From a checkpoint of a small transformer trained on Wikipedia: untied embeddings.
Each number is 128 + 32 x the weight over the matrix's rms, rounded and kept within 0 to 255. Layers, rows and columns count from 0. Numbers have three digits each.

# layer 5 MLP gate, 384x192, rms 0.129, rows 13-61, columns 96-191
109130142231134084116204143151099123174075119094180062168161115153161071176104185109135161071175172152128144178122157158191159122079168146180089128145077106166146138118187125101070143137130072057128080166102108156065134105069164129108101128119101165087111106120128121061076154085095114112
111101119169167088087072135162151114141117114107161153119131138171101146107096098117114174094119105140140091082123144089164131129105088121141126165082100128158196150038144147173137117097137089127158136187119210144111146088213158190164092131119099133120131152120173153117165113116135137177
106108122167102104147147177140114104182098092119213156147136162133161121129104105095125105179070077152071124138148211089153076152150112105154141122092103103154187126155070169163087137143119148128134089097112127135069184140191137158140129128092092169126193104059077175149149107131093147138
095129179141119102100079131163106117155150223107147133127183151099188095082161193098099159183125175119146122111109095138137177098083125082126113141102184083091122144170193116082097155131090138182101133165128112094158109102084115099163128139114165100102223132134138177134143131154098123126
124114196101098087170142122131138117154155175138153157105125148098061092142078147149092154099193148159169156165110122161154125106059143172150131129102097074098198128150105142149095155144080096131108095097151133159094123176144148146160172158109081182127157098088118168155175099137126093115
158138212097086074154159143109142193156121108157151091113175149112108118115071107104125162139156150141159055175117139080106092093154140104185137094159138078085110134154110187030153161217126165161140150113112140190096120159121146153138163132161103156166120140149216075116110165154108169119
154100124136173098095132124099143112128167105099114131149125155092164100092130195126108169135104122185089132130143111145129074187138191097140101092060127113091079123131142106116156131131049054120156112173094061119148144194131122192107109126102058144130104066116130142089153157075136140175
143147129066100131137127159137142152174114073138155075085135095154144082158177043155118122137083155185134157137138143137113168125128141125133126108155144120124131173142088151136117140122082129187145108203112160140119093164108153126105158153109153112121084162141078175116201119131131131149
138101093111145164117187161114203168127197066108104156116097149077105113154146084099178221134110168140136074124092141163120063082139158085158148121163142108147111140105146139132107086084141117100110130102084142134064116147185100121100110171176134190094147108100111166061113103111204090104
165157148160136135154085098141142160177105138123121128098126146139162160166109116146091103071188209162127132120141121094137161135095099070193100149140138071174109153120130065107094080181152083124198102129173219096122106084194068106172113134158144099077127074126157123157048120134139144131
116126145105145146176123086133155161109096101117125117167138126133167128159133125100161102139167131097089162116133096112151126094124061147076156113113169104109089177141110138119130142108105092126160117130150150108175176088136167215148148088085128143120155091084177120104101163085155119150
139150123100143100108182099130105166147157162118067090102178118137152134108121157137179208100144137145090139187112173131122149129077131111150148124119098200110125113193124125103154171156117145093109108154073170170120164120159140154126130130137165184177177136112152113151079178164145106115
111158105155138159080207165077092141138134118117103095122145087106146088134146126147119099116167091158152142117137143102108172167167138110136107138131156171074100114147141128107098152119126095160084071062079128107150058166176093122120209153142095097123133084208127192181178139188070106154
129103103165143137131117102113157181118121117126134146026135156124048066128101106165157108122148101116116149161103143115062159088170082165104085145160069177097155117084151119149115108066112112119123149150128123145158168117159176110141113113101189159113136110099081093125082078106107119183
166138153164145076097124126108096179130124142124101159101141104117160163151100117110090197176096137124116156088116182138172119114138161129176097082090196104094170141124116137159113092150209133136087126168060105144101141148107111231138132087145100130110181123151058088150063139094186100127
105099138158141052101105115165159138066199104087092124112168068133161136145137209054144185148128130129130204123155133047119098079171119157135120098135056141144130130110143155103103099132078134152115162124150121097124114129091151160120150175179095094147110130143164151160122130198109145091
091133079147086147156148120146162126093135107129161107091111162148125106113135122126075117134019065171094136114109189126082189128123092091094121129108095074160077091125114140096134136165106146108102143070135122163137119136108123104103090138150152167149191101165106166130122103094084102162
188147153144170117127147079075118174121156145120114089083116152114070122130114100162078125155086106130106155151178149153110111154200099119128048159115139148070168119122136149158104120089165063095139150113084102122116155141119075153100116144140107087174125147144132097179191143110116135152
149159065148112112123111117124104157157131097107130082110183083190089131120136196135164139160082060144158125077113102140111117134136137147140074080109179081136149159112047141137155093143149121187168175172140142164117132137146123172084128125167066117090153116130082109135087145116159092129
093090141081111124152092148172115183124183117102169138108158114116145124139173119129127136107116206135154127135118108143142158085181180141152067152066165155099102091115110120095121102115154172152126111124141157150146167159137083081114166211080060081087119120131128136178072125156137170114
148121144122167107159061107096177122149144155166120129172068176059096150129194083083144142125093122168088190099166136096098128163103117112102116103142097157087141063163091135150076138083137126073157100084077102125109174145144151084164136106093145168148044175131095109128133146104141140141
130089131147158118176089145093126107131140093207135075140110119140121103144139087137122174141153138154061099100142119148102171161087151135130103090100102184136109155113150163139155144125125179186131117106071146157162227130122098049109116112058105162126140101102088138139158135127089075174
177144159215109125149095155151134121113085121129130104132167113148159150088118142055158167109122096122120121093127165149115092145149168148134048066113147110077095120147169110138032173165131086117134139156065150158118118163152096090144109130196123074153087131124060157158136126184103111136
085101131179125119113106082129176188079151096089175086099131149118123212175115094138133115131109111136147174167126143083145072109111107084108145127093128094075073171160111124138149103073128153100094149073091159083199114087126094179139176150102174128127135118108140101150117092086123120149
109088155079144152114196151106133147073143085108074153138186136138136137134163155139122152140136109186071153088151084071119138075148110104196134140124095094157146170153170051162099136087158104124074161168114139159111083126084052187111160115106170150131146146154125119180128142141085064121
146118093132088114121122118128174186104104107076133113133053144092169101142156128126179063139120058073202118174149109107139103177092151058097141119081160083115133163133178150142122155111149162132123096083065078121150067116057134145171088164090087141114157143141130149145103162141147103162
152160090117124026155175077098154130173177101154138117122126173180169099172063068178108101158130114148119146133142141131097101102118160064079166132174152121146103109148090123112096125109100130078154120159092142134042191117094106106159122149148208152134146167138140095172125109122095109162
147094093096088139134201104117200152176117161089158149125147136121202101152163118111151151142092143156112152116166171144117179144139169092143109135180144115094106123130098141117194159148117091151178095136192143097127099124143121108115175125113128133159125155162061141122153109067117094109
079126114170133138144101120177172131208090121150160156129114124152194168107081153124148130103177073095166069125220108105169132169144119072133164140123157113117102073155157135161108097072062157142096139148161106151138145130129144135066084145151189127144189062095120127225148162160160084078
129104144159110142164142096145158104099102129121113072164102113174141219109105156148164136077117174110186113103068138181124193107110135129125194079142151074113067169189095164120132151085083141169148121106163126109096167181089123120122150136123127122125177142103155147165121107148138106154
170137103120141172122126086147097139124122057165144110147107112167155106112137158081102183121144161126163146076088155078097154116143176089098129140097132149169139126116121124086148110103149114098134161113124194102118106104116122125122217134117134130088128169122089095112127074113184129151
138093103181139127155081079094101142127142161157109122156168126092107144091107149125167148162096130116102147131174142113079116136106077172090144112176105172157146099129130149159114050087167157168089097150088126100146119112063147141100112119061154100071109134129127156146144059175104070075
109083093140130122159196110122125135113108098088126141145122081140083073168071106110135095118115148080166097136170102163101096171147162093137155117166100097153122074135127073179137124093130113084144156144081176106172107096104098135141126080107059111138197137081091147121147230101121123128
177107119086110069091070118117165129143145065167122161139121148153140150129149144154181108064084127108143139127140187065100107070131132142101117149105171144171160088149114139143100121116103110129161101135139116135116108139123168094104156238117088164099157100143148167215082161181179129126
118115155071137112159108066185157139154142192202141108102106128124113126111173142147066094144078145124126121107183093111129142146169099105166055134122105100126128111140072173132132124154122086125172155157117133089109096165189067092176149112159094087110143143190143183135115105123158160116
150106171136116153168101079104102113109173160136111106115120152063097151121098103172114109103075123150098123082176202107125121184106133124147103138124124199118143112153128117101117159225110144132149102115107159135149160154081104112136129141092102072092197099164098088189099112102135066110
099108145121123176074084147086153124160148084146158136140112122136125126108103113132086196068072122174120133103093105132071151116125157161158141159128079136107127146135114130109176139119148119175150138107153174114177157144162133171098114168096097140092120133110143134103078142090109132151
136077153136150130149158110168118099103082115105147093077142132122088166138130151147115165100153112155165100164159116150144102140156064135105085102107118146145161089120089184113086092073124103166163113079170124115163135164172152138100075164157093150117146118144076124086167119152100129198
188183175101156121132158143096114130156152112139053162126160124090088079125107134156162145134166184111170146157164153105101117123122123116142180121124114153151093104151097174150155156122132121203168098121113154169074211119109108090098170149080133100166103135108122137117112142128131158123
110171108160136107133111127073185062133122125104121133151149117145101157150129149111108147139077128117150093144122117048102107120174131140102143138124109144115119146079099081185107171084164148150143151153108187119136064124124102132123156090164114119086120161112143134137165072118152118141
114127104166121162118114124064147098104120131179163170119178158120129130107120116118160134106179102123155140092138118202132137122174143112195069130112119194146100115187166097155117089109132142135099167173103190117118146069167154104127137119107129140141145105126055171129134121099144114151
166172122137177130113079092100140154093135081152152135131103107145140123082088106123122142133128141140125114114182134172043145087086118152106137196108137117164056122105159133118127107104145118121091131111136133144083128119079140175115139077135107157165174138163148114104132100103062083174
072135149166133160098136110146123100195061119130127186062107163149061138108076078100163204151091149136108131105115098128141123155111136126141149126116115091167083130074142115122093130144109073107169084170171154125119115143156080135079155168150133086054107159138044195155145150109111096138
139148147154121115142146093172106117076143106134091150143119143137108088165126100083111081159112134160114136226165141064090132142119118142165068158101105170103182084145145122123124154173106067084089142168105086116084180128093131113149131082133166097153149171135103102115141200148127108134
135179100098126114193116151149204115146074117108107098086088142130096076115143113122142167146113068118123100121114169141102110119160156124153115154102171097071186118130123129155112099134078109116136144093137127132112106072095137136166155117150121203082189164169122108175152123127058151155
162117085134164144153156182164155143170156116139116138141141111168183209099081121137136131021090099129111106096147173134166129131089102115103102143088128158129110110129119185102091133142133176135117165086147098154160135142093168136118155127058162172159141165102195218100114147152148147136
152118111139152126104147110108088075103183123157104153173116127193138202149127047042102096112155117173076105073104107071093150144177070118117145192079132178129158154101125150147142119159203082140121139076132163073083170083144103143127144170139117127097119137135158125163124121122085099113
155097105114105147142127074181223138103152145096123087112092112144146131120107130175155125113098099057132046094055117154114133198152135139095101138135122069086075145106144155171145189140107086090156128080177107107144144138086149169088153137145118150198090150132140145132141080134184151151
113096128103088083149112147072113125106179083090108141113070164073184086118105122115112088088066150122133092104123213114168151110104131182116115125149084097097127163089156157173114108097174165107083130144131074083119146179069135049078124124095163132110128183110137098239130106109132077143
# layer 5 MLP up, 384x192, rms 0.129, rows 13-60, columns 96-191
125131065112104184107081127091130084090149130103116172067099140170142081173139137131102111165121176053140170126082157159114147123129155142153189079126154109127092138136151038214127131198146133163111078141208151090141134191104129172168091190152136056099100103109139138145150107131202136109
129145152132162156182132133126115072112152094088085166110093140107115071141186139107132061107095095126101158113117166184134096199130178155082099126142087122163125110124137068164130119163101132128132095118181130180204094089163185145111110158102135098109216147140104148098159136138054154125
140123138159094138146179097138140082136141179133119120083161144183158151096149127120114127183066142114119145124128132050091144167051111139078134181107165077133150129131078127137130157125160150151090129195127119115079064153171142115131085148171110157077108134161105131105147196130084129103
131167143114087141134092112104151132095116169133071080124139092170131156097168117159095138111193131120152126079165118153161139115120127164117129124146123167092074094173092104095121115170039110151109107123127153125122146166105061121119099076143117180076153174217112163108149182171125161095
070130182113131146108118168159123100164113149114058122087142171164107136156122136084101124088141036057174150153116161121141128116148097174152142119116117099134132159062101137145160085105140121139148127082124166125102170141203185121094154162088125150067181130086118133164143153120141093131
104103118108112112138154099119131123132119121056085150135090126101146198144133107109143136166150152133125163128105116209180133192087137104095136177110106153150132166105167084146128093163111106073128172150218085061104098111084134069097130062192120120093146114120127196120139187112113121199
089149097115162129146135154110088143078119070095162156104095184116104167146141174135158172121154143111159144135114089092136075131123147056195107096169116144156128113135151168090077143066116109080143131070107147110099106120097151118116147085109166171077150155134073104155179098094103120098
111155156136114119091117093113108101130144117127093147129062153132136174190096083159106118146133065151156171117193132125162129095147097077106168138143159120124175174147111189129169112168144165063172104164133095099077148113053103125077154136110093104138123107140134164110171090181163154102
148115136167105077109157115186143135094116086118090138158116103144142170148138156142123169124070116155112139133161108120150124135115187106147043107137120095161139101133112114083123165128085146134047146163089131147108126088068029169115109117109146126148166117152168145083116137121118083074
089134136234146131126138164169114138151159132116138137113173085115116114135159116129124157119137143108129116107100106116109123060132196129116151101136087100093119123111126128137111106208165134088093070145153086063160089207111125147088182120131138167167151159148124060138149081166167106106
155080064157103155171113156109103158114128146113159099156103107163147124120213185189143134080129111056180131058091124160106130099153128162104128113147162102141100131125164166131115122105145123103123098151127175115142126151109162133128144115120046092190103095145103098099126100140120095143
127111146093160131095134215134170090133147074084172186133133149068123096104130147160103117207142160126146109097163095123130101103136111112103171090186137085190155156129059114159113095150114090170172148082110079175179107138165117150164073088118150212117135119130162081076103095115164164133
136128167155137124141134157115138148174062161106132165104176148118092158144075162142175131125122129170136137095205159120134178130154125159159177120113136147124150150172125110073139139130075069195121123085093099142083114146129114130112135163156104137104157103150113080110136143086117091080
145074113180110103123102093081147144129082115133163111153108085134137091099059146095111070148154148114108135098131139111153058137105098150153066142156104179208131238116116064153140174110195107164142074146153161112110149159117108134174078171162148170099119134117090115100206134112123104163
127173153178074156116124153107211114159069161109161091129103157141150162203099119098104092157122117140180192174145145103109154146233145118169113147123090090098092133130165111076128084106085089164131129134143119127123084142165086089114134116147097118118143106145131140151120074084208155112
059096174131152074165129126128138071152171153140125145100112130119145156166139115134160090151178148117098101154089139061146120169118155161164086191142074117141120116137164143155128185111102148146093146090112122086095181148073154102072122124115127082160097189124108144164172122123178135100
167051167039104176138076103149129118179106162148092118137048087147152151193137123163168115140107093117130135118115131107109089131067127130095109124138165129120152124109128091103120145136125105113141163131136166096096087152173091184155102112111166073162080086102093118154188181139107251131
101059138089119158074105100146135150118090092152089107082135099102153123181124098118168095131087204109125138113182111121230140178138079114165123119139136122130152136144109138127179097113152136150110142101142131073147101090142078152133182154150137121154121136112089132152076110165156159116
141095107117197129170145124131121127093179183092140119156118098101124129184139131099133159140136154150140106129105113128125168043184187200122141155145129146063159090201188128153145142113121130144102126113118193162164168133070136162127100123130123161178098131189106114138174146191102150126
167112080189137213161067088106110123106113078141142102151130083140084125123169136083198042115133104132118133108141138219114139156139132113154044118150093131153183105158125161157144162121135079148125119100119162168132207135131091089144136140132116163117122168139087096086103209082099155141
107074159102163131150152168112121123155099143125192106125141151153080169132163151137145185103088183128172088122116184133102060193143194104118165103089097072162118146067154143098143113155113097134140121183088143194127108161125153165200103145166171110130138109141122184092181108095161133126
090166185145154112163159107143154132075139114186167200059054131101131116105100114121096160115123137077107099128138124080141132113110098103060148147132126147202121123102130115132132123155057096119105083125104093185097087138197125127127080137136191123073080162125153130136028114197167079165
142121094132143119126152109168109184159191106131074168135052103128154035114151143117195119160159104140076101137111124157159157172110150134103142226149123081172109164131146150106138119134149105158089150134127143142139068113082151130174187126089178173116086155124084120117096184154112130151
131119128150089162157157160141112186132118187106215200122067125099107196077071162134091154164123071049202124149131098127094109041139141092153104090139146126158181117168130120140162068161147153195140108125141162135179110139121139091101131083146083120100090163096125164098146133102189132123
181182119088191137078089080099126165123039149058086173120105150099151127156157163142133106084101126099138132146174110060047089136165102107127120108191186090161153026102131103106157129101112119113154144145140108151112119131088115123164086130150117071101080138130149153143140102119086112086
062059085176127110081104146154130117106130166137131119155117091101110091174125139070094128085161132113182132117111117156105154139146126173119101187132171088106145124171107180110088143148121151083053124143171103117166076092143134139169086133157132074060091087101199126132092158098097142085
171090116102178159095122166116095103125095180113147135145162101121119146111159140090161137107154083099114121196084066118113166150103117130194036132082159074075165133081138092158152135181203094155059115090151127157120093088126067164143129128128143144149148110080146146113107139178107125093
184098125116142147142090165112124044088091155183053070101137107129134151129134103134155118152117139079159119117101132140107052094121127126127112073131123156148130103107111112155133088137173088169106144164186147151151150086140180160158083122125127133133127129160134122100134133127145139116
145111100100097171215149143126096159113167094125125136156109150142101150106139159135154066099120033147139124155149107163101118122117123128196099109104101120137051091077156163169174156171125080061091146174191101065108141124097127143120184102165110138144158152158121136095094093118121075172
149077105173146177148090148155156103108164153129114068147078148099134107070140123105107116093078182113174111141176126102101139110080120071167182136122131111158124153125137093133143110148174140124101116104152110176161116075097135093162127159158072152121151161132127149128098078144138093182
173161119125134107176113122134175077151186187155087177114120099176158088204042103132165156151184141141133129133141188136128147072103153161108135116066158149073169156127161141139131129083135089153189100143160140069185160109189178129118123144117162137109110116084166151152162136106152100092
156129086124097141212104103114105133149176155093155120133105147120141111071145109175138105135119142118090150174124120115149155134119099103164106089213090128166186060192146095171113069063174076187108139109120133109175117135065127171118105143109114103106071169115128118140107116159125098172
141124131123102129138091069090132110115110132113160179120120117156131082113164160114084153082099123137122191092142148108122206142088085133166132111112086138070150112148169120105162129187198140108090096097039222117158111146155124129105092113093143071135077103124104130166091145100093105132
141137075143148097127126123114122134160154140121157146126096103080114168161152163125117169161098145180104097109126078119106113111103076149115063156095126117159095088105120174156069140172097215169118066084149145146096122101160100125081110121160141094123151073160129083118107133142146107147
082084115156084121069116122136124158092162180086083161113142179214122156107101100082134174116120149164122099084168111175121134125131133170161105156148148116132148109181141090082146101123139087138152149088100158206122128154086099069110150109139142100163153163107140141144114111114146084072
165080137133125121103161133125126135078139091078132116208071124099126124130139158076185110148100169083084143116060163131125128158132166141097172137124104071101168148229128108078082151085106110158105110156149172134155146149140099109131097133114144138124142085126130069093136139156163113114
164087161082156139112117161097073112141102115119138128163169169135108161070131102111075166113190054167051152117154095152097083137111154088120102172148126190122108109156130219142087101119155147095075088095114192140132191098130099160145078103139127077114139150095109161084125099099066228156
170122147189142130124140119097110087134106081129138122110101130098106184070188212114073085153189104126185119082174104138128126135193154161147151222191148113088086099180124108116103071133102092113073125109129060084091150094122111144142155189143132118120124151136124147168105081097156102123
123119107102143124152112111101116108069131148111129119128118129133112139131131123079177119094162154119049095095113129167124168122150145137107148144129130098126095124143135142079142141189101139103106179203086089160110191129151133099139079129163148079098099140097133090104133120131147063187
146158144137151138191116090131118100107135131105194115078122116105111114134123100146155145137141110093153063151149076088152101168111168131096139165127110151185120112166112141131111155108179121102162136144047123074117094125164134091065148067134139117175180121170066092106160098147125165161
130111121112154123115133168162104062134131209179101131103174143144130134107171129135102132151166170102095092155053126108086064088132147144131111178090122180113148158090143145107160086162172157148060072194134100085203131075079098139151189070136189105123119150097142135115123142154168140126
164168077146209099117135124088153085128085101188059097123122116124128145161175159135134153138134180091108096149097101105144103171083133141170165169124162115112167079095138060086118137192134111133123151148097075109118139080125175102105084125073124118124165077107107125084151173175104157112
112093200094143087151157084127189120095116123155163101097153099100172149125122186129097178155134170080188183109104108100076184146163082119094127137088161145144127171095110144117165180150170132120176162049154154159122103146135159163104114121108155137163110124102123148109130139137159154117
120142081073193071164100110103217151118136124132079092155096133112122100095125112143192133112140158157132111080136150132135135125086125143140103184148133135097112164105148127101084124141147130143135138158216070124166097089176160151135165114153085129120113154105097166138144111152190159142
098127120178126105074101127128088087170160073178107168158132121046123166109173114167132063132049135101126162127157131139190188107166158133149144165086167130079157127103187176084068112175070128182111132177107169104096140147127149113117105153134162135184124142125116108055169156126104127154
140123109159111085136139180127113144116117125059099115184135154142151114084140112127124196078097125127096183159109173084091185135137047107130121105128130106117151118108190152125165146102130093187089117112179162176156146134148134160122102144155134099110126153092144138091163129132148118126
144122111131126149170191147152167147177112104130130148096100098111112052108141094092149152107147108117134171114111109134138166070148086176145096090112106153089088040145107148143207125114116093128129150175085148170120151125123125080168144097126096152103115102109110112139104097180128082167
146163075156126153146142150133139124120075146151158074096091117159137053121083109141192155081131183117098086115171160111133112152122141112133129151158090084156104144087153142118088092090154098176112103101172141158120147142135086083160149101136183150097109085142137077140135158161107131089
# layer 5 MLP down (transposed), 384x192, rms 0.0881, rows 13-60, columns 96-191
167153177110080125121160106135233168104171128089110170160160122098091129191147105150158066133094122093183076176069092099176092100099120158132119121160176204132131133155221179161122121134152085155072141118115109086151068139179101166090127119127104140135124097109135069122158136113104155173
120125180148179132188184114126182145123108152134186101130051118172103135119120071180152150190102124161103130126138146098101103116094164145165115122153055085131222107177139120166109150102179107128107094083148102141108172139134122172161169098130126141136089115181149104178118091129117157144
208163134150109150148085158137158137120138123144128099135164134135168181160133106164082181165059101143217109095097132168128116113072096159084144155094179180126141166145076038057159099191103131104151187132164094084129164155154136109131124127112195101170095146105113127080105108094098112141
106155128168121117172149109120044182116128109148074150121199132144118107144136142106133098095188123104125123136118125111130196092141128166167149098100135120128150208112161095132135179101123138094128102118155062165114099154180081106097132080107108154104171202184110106153037124099136151095
056081165144127127165133146127136092143180102112117136096139246102115122072084147187153143130160138145209169114166143151170169145174092092112093086154109103092101082164130158088096139171130177130120107127152146146179142138132115118103154126123147154176169114101172113156146125122185137095
176122111069069102117115107162144147166144085020104104108199094109136144101108157159178114110172134099130111158175161075164108139084124104163150177143065095146135092139154123121133120070085090117113155110135170121153130184126181181165070164162157127079042103149115135171209107137082165123
137144107116108157186165153164101142116074199145151159147124091134095141154150095132140178147157049116156123142112124170144153116121106107111093189154156187094135064104195155124123098169120127094094120091049118129114146124104157153128106167100122138131223152126148081132114119135170141083
082100084093113118128089099147106135143108132127129068168086069134106119171131120140131176116111116132128203177117101152165093162096114135117138136138123126119190090183089127125095173116165153144146120191121101100122139198120145101118147133140137159117156093105122076190159086123113117177
165109150119126115099134176116105116125122117111105179144144186141212130149125125094112081130150124103170098094162142106084150138094135107094132181097144154092165125096104115141150091140133197098150160148116149119149084143207125212140077111133127092097049138213144089147140111128077110155
140181097150118091125119095184110149162138130139102061133124135184167085084067141105156173095166125107180113152163142101118154097122109080149148127174148128175079107125113180065184091129175052052151114093134123131114104114153132108110176161130146143065185137085116090171073165161159104109
112147158117098203143106167124046109159135165142160076148160092192142148149126114135134139131145157088140102118086196082174095106153156076089168122122154081141126122095127129128133128158124127091090068124192087115148141179134167124099162078098084146144226129130130190129122101172085145143
101133143168128174191132087117180131116157125155100103206116123054156124117132108124123164160127088102134080144152086123158183162138084145113122161119164113073148124165129186131109141132135142113117133181102111143142147124076170112107166150152144127157117188132111131119145139118087127195
107108122154121129180167151151140189126151083179112140117130165176158160135151181131142082112167156119088161121176177126091145154173114112158107122106163125152167096174085036079105202116103141163145064134095116189183115195146085141123207119112134149112232091116139181154120153093141090147
175132156158150123090151109105148119129128106089134111144141145132180061119096129122123123081136118103172150105137047186057149067155103165133148113128140163137129182091161092128145138053192138127090104173160159106103124106125151149137138172105097105052153146157108097098094148108112170089
067108115161143185134150100103100152129183150148118145126133115151124064172192083113096111155114152176085099112195099134114164134127106148130131120145044136128077116157031180109122134088160172167111159136100190119096125130094170159157064205125190122121139139185116126164171142107107116147
061171115148130116109182109113150149083074144083146149128146103164159114109109067137094123141144116076010135088166088148049135122146052163131116116106122164120147122075130151116105095170131183158097144092106096124112105143096172154181095132120159178103053129127146100153114117117139156141
216124136043135120091118124131147158098161132192077132100138059144155097088108134140156120159084120168169067163118126132148111100133141074059121134135101157107115122108122069129110079139121101149094114160169163061102061146145057089116140157158160130130079108148085086114135114059183152175
153138177097128090177115137141089114164054181100129128190172101128119134146121114193138184146105190081170098096198168100092073131058100172107143115113167107101158160192100156128133011139107112124127071162070141144183153160133128184145153104131110156127172177098113148084092077164124151149
138136199097111075148200129157175120095163135144141119126116092155153145155120113121147143093160130132156108128140169128097149176158143090146135160209090132174106074126148068099081080180077128096130136110172169090165116114168097075088133117094148166120140119107158168183183143115104102107
165091129105133105113139155162079161157064070181116157110147115127130163102098126130152128153079103167115051081156109095154075158130143073197161160119150133163143153142118148106076097097118112134176131126169097067099152051140100148175091098129151144158133159118151134123177056135174133132
142200118100113143119153100170163140110141070163099142119106119175100191150117109116109134112096144065159189139106076125138080148158081068105112098179146146158170086071160089121153092129164107092128119091190078138092139104103128080162143082177088104168149188105174178090116143134123129078
143110143105099152145135062129103181173174127189162189121132104122150202142151140142103118100111175092135166160155130149145069108098160117097129142072150121132147143157075148135118140104150132122107151085143103147170150167132098105167182146156160161115164104070140192131107062135099173083
163088169150093119161144144177189151193147122120110198109118055148125180165158123092122099110184134165111130125100159095192152163145167148133111056152150124099133139113181124121140140098155142102100164137091143235086120112071136127164121157201106145111062130068055141132086145097089153145
157176140190082177155108074137086129150149144126158199144088093133141131036140114078107123106112137097097144185082076101116115164127181162110096081105098153123155168093133167123111129147162140141131131129094093107059088102100155166115142086107134150150195179176135159148122174121111110149
103097142110101109134090063111092136152146114124099075099126137138137119072166099092157140162125191108121119110084176133060125118087176132116117129095094130167100171179181096146165144090120075166135127089173139099115132189119136116155152177088130153145172104114152129108129126140110197146
118113141117169084118085115080111088136157100159206095148096128117139101106150108090145173124169087128143111115158131119145089161117167067122129065138171125112144121103076128040138133152100105093135139098147071114123158130107118164123144143115150100172113120100091157102173105124109129100
111127141105103089105130108176165071116096102116111158079122120111155104094117130114138103134130131142105133113099111138117099131112122113129092118040081132128214121139167098133136129147117119135158142116117105130147085132165162142125148121109094100127158084145144177088117110026071131108
112186093065050153157164130149119137142123106147066160121100156102154143090071121132135138097144141179205107088150129067101097189108121103136130177148150130153186145128201231113127116126135112112105096151121082083094139131104141126130108102074106100111139102082135093152156101144165137120
144142180169141116175113196149170145145111048129126196094130088153170125107151152140175170165130081103138108134140121147112131116132173115144091152177125124143134121118209154153102139105046121107164150113141097109185172099125115181103098152160138106097132110115114099172140133114152154105
089068125140174142152164118144169127174173098083087110121030127134088173082178149151109092147067108112094112116139132150170125109180144192091112154129105088109131143135122202081075142099077120160123095136143130148168134152093187139071137086129103125199143185090126131137065064141144083126
099037025112184128176057093113201151102136126168131159157149144115121094063123131128173135127168147127171092060115142107151107109157103122160204151090135134159076156112152092146123123102112114222175111135114144119090149104091105140138180144096153101137220112097103062135141103105083159138
133115154119080155066139201154060122094139137149134140114104191109167090121150141132142152146110180120148106087166193095139174137082085125091118108103084071133160124112090119086108147142140136135135147156129126087110123144129101083130157160121132196140060050131154141076126151127131113140
092146107108125174097112088065143085120130115151155094089151118108147097155078132089114124108111086068113148130127141092117153107163132125136105123132170093176130134158205158067168088184145130141157087092181101090156084137086161142153162099119107107173127225091150135172148173087140116145
157150157141075162084124119130135127159156129138136146150119177169111165127173132167098146108131143116154116102104078192226080089137145155125157140114199154199134063149119193077081113088156103132140172092163146147100140123101112095141150144220134129116191103111081140118102108132107150083
167154131108119132130149106138136077164165193052114162153140160119140112143101124103161176128160081060148148161156120105116142133130156179141119110089110170116199196128168146155125105135127153151121158119079131164148108086104168151133096152142133134128117162150159068093094112151133096132
165172193123093118114156176111072156125166078109151240083151095103100164066129127161182132142137131226124107164112118115131156126085114131112159161126080099108094148133066075115122072106154119134150064142138118103137043094118164123127128125125087132115142134080095161149135103118132144158
101105119116106135102095111080100137139144150130146169134134150144210096179140158120173169176099082148076131136105125152175090106134134191140164142082120206128093140077102153078151103137133109139119069126158131095144103145096108204119114127076101099142135156142143134100123152148145103168
133124132132150110115170064121188198113105204105123147136174067143117220126155076141086179114134093165135150150116126105123120168109164159168071144082168105167136079152188117180167157093122116135137118166098145110100144161137122119227150145038147163159119140115139135160158163153096192162
080133078084172156166153045121136157134135068124097118099133098106092126124120118156131128120118142168121084120131158174048186124132128154110165126152138099081153179100055194116155170080109180178077129105058169182096100119180105121171090083128186100122120206073148110101094157143139125105
071174069096069115142129158123189116113212166125122147101118141136139101127142129149131107147134114139098123171078173099155110091087141142059130100090183057107115154134104228152137140122113149120131104142124138099111143111116157166118133052180074083135102154106137134082169113134082092133
074157118135173161118155114141152127104123185133115109110141170100102104151142178059119123122150124137132120126133115108128117111215097108162177153161175103150077102177148085148165106160064124128118075080149151145136105100143107168102104140089155224111172099152091165106158127099150100112
067118133116177094133162153139191145150167137082128092108112111127069117111120144079159144110131107152123118114105141139141097186116102182084110133107174121145139125124042168062124186093083103139139096153139177135092157081107133143108126097080137144099194093121121099161155191140094139179
093069134110115077130110144128219136109135131134168119117071147147185134146103137120128169074106076122102163138107145116124214106118158092154092116115074145174148161179061103172136119149092151154115178171088120090132101172137151161100176141155081167119189116140084102069116121145118129119
171129200135181102113141120147055092092128141181062129119079108156118096086152168118147084122142171110096116180111169138127188191097137139183101124114104200099065102147089182160142155124082045101116115114087145118132147123192104120145158087103156170095157091140204102094114109084127132123
127142152207154085123197109173186127131093213136093099188101133162153156131134136157100146111096089146147139155113147127083075157079129087124145135115064131153108155129082025133132118112151123105117120162104136155120113129109123078074138119127120135067126134119135140095118079134123091119
179157126063129183143117101121150201092134158164056098119146129128153130124124094094139080115117138104115128110134155133106096124124159121156087106189128155147158125121141151084167096094183103135150095152133072063068161078157150103124129141177074060145142113096133172134178090115160162208
184097180151138111131111070077077100104104174142188098189172121117097166121098084112107114089184168109126141098116104084110122142132111146119139187096072188125164120169076115117109180131166103154148136162093145142160119122107168139146155151102154114169117087111126061099131131124067136112
136127166155176113123176120106128115085189152156109135097137135142162177106131143121097115154105155133164093135123119082180105157057097110086126109164187135146098152134175125177148097087087138073085174149105078079114164100091130131154130087101184132079077129110139086117144091145138123121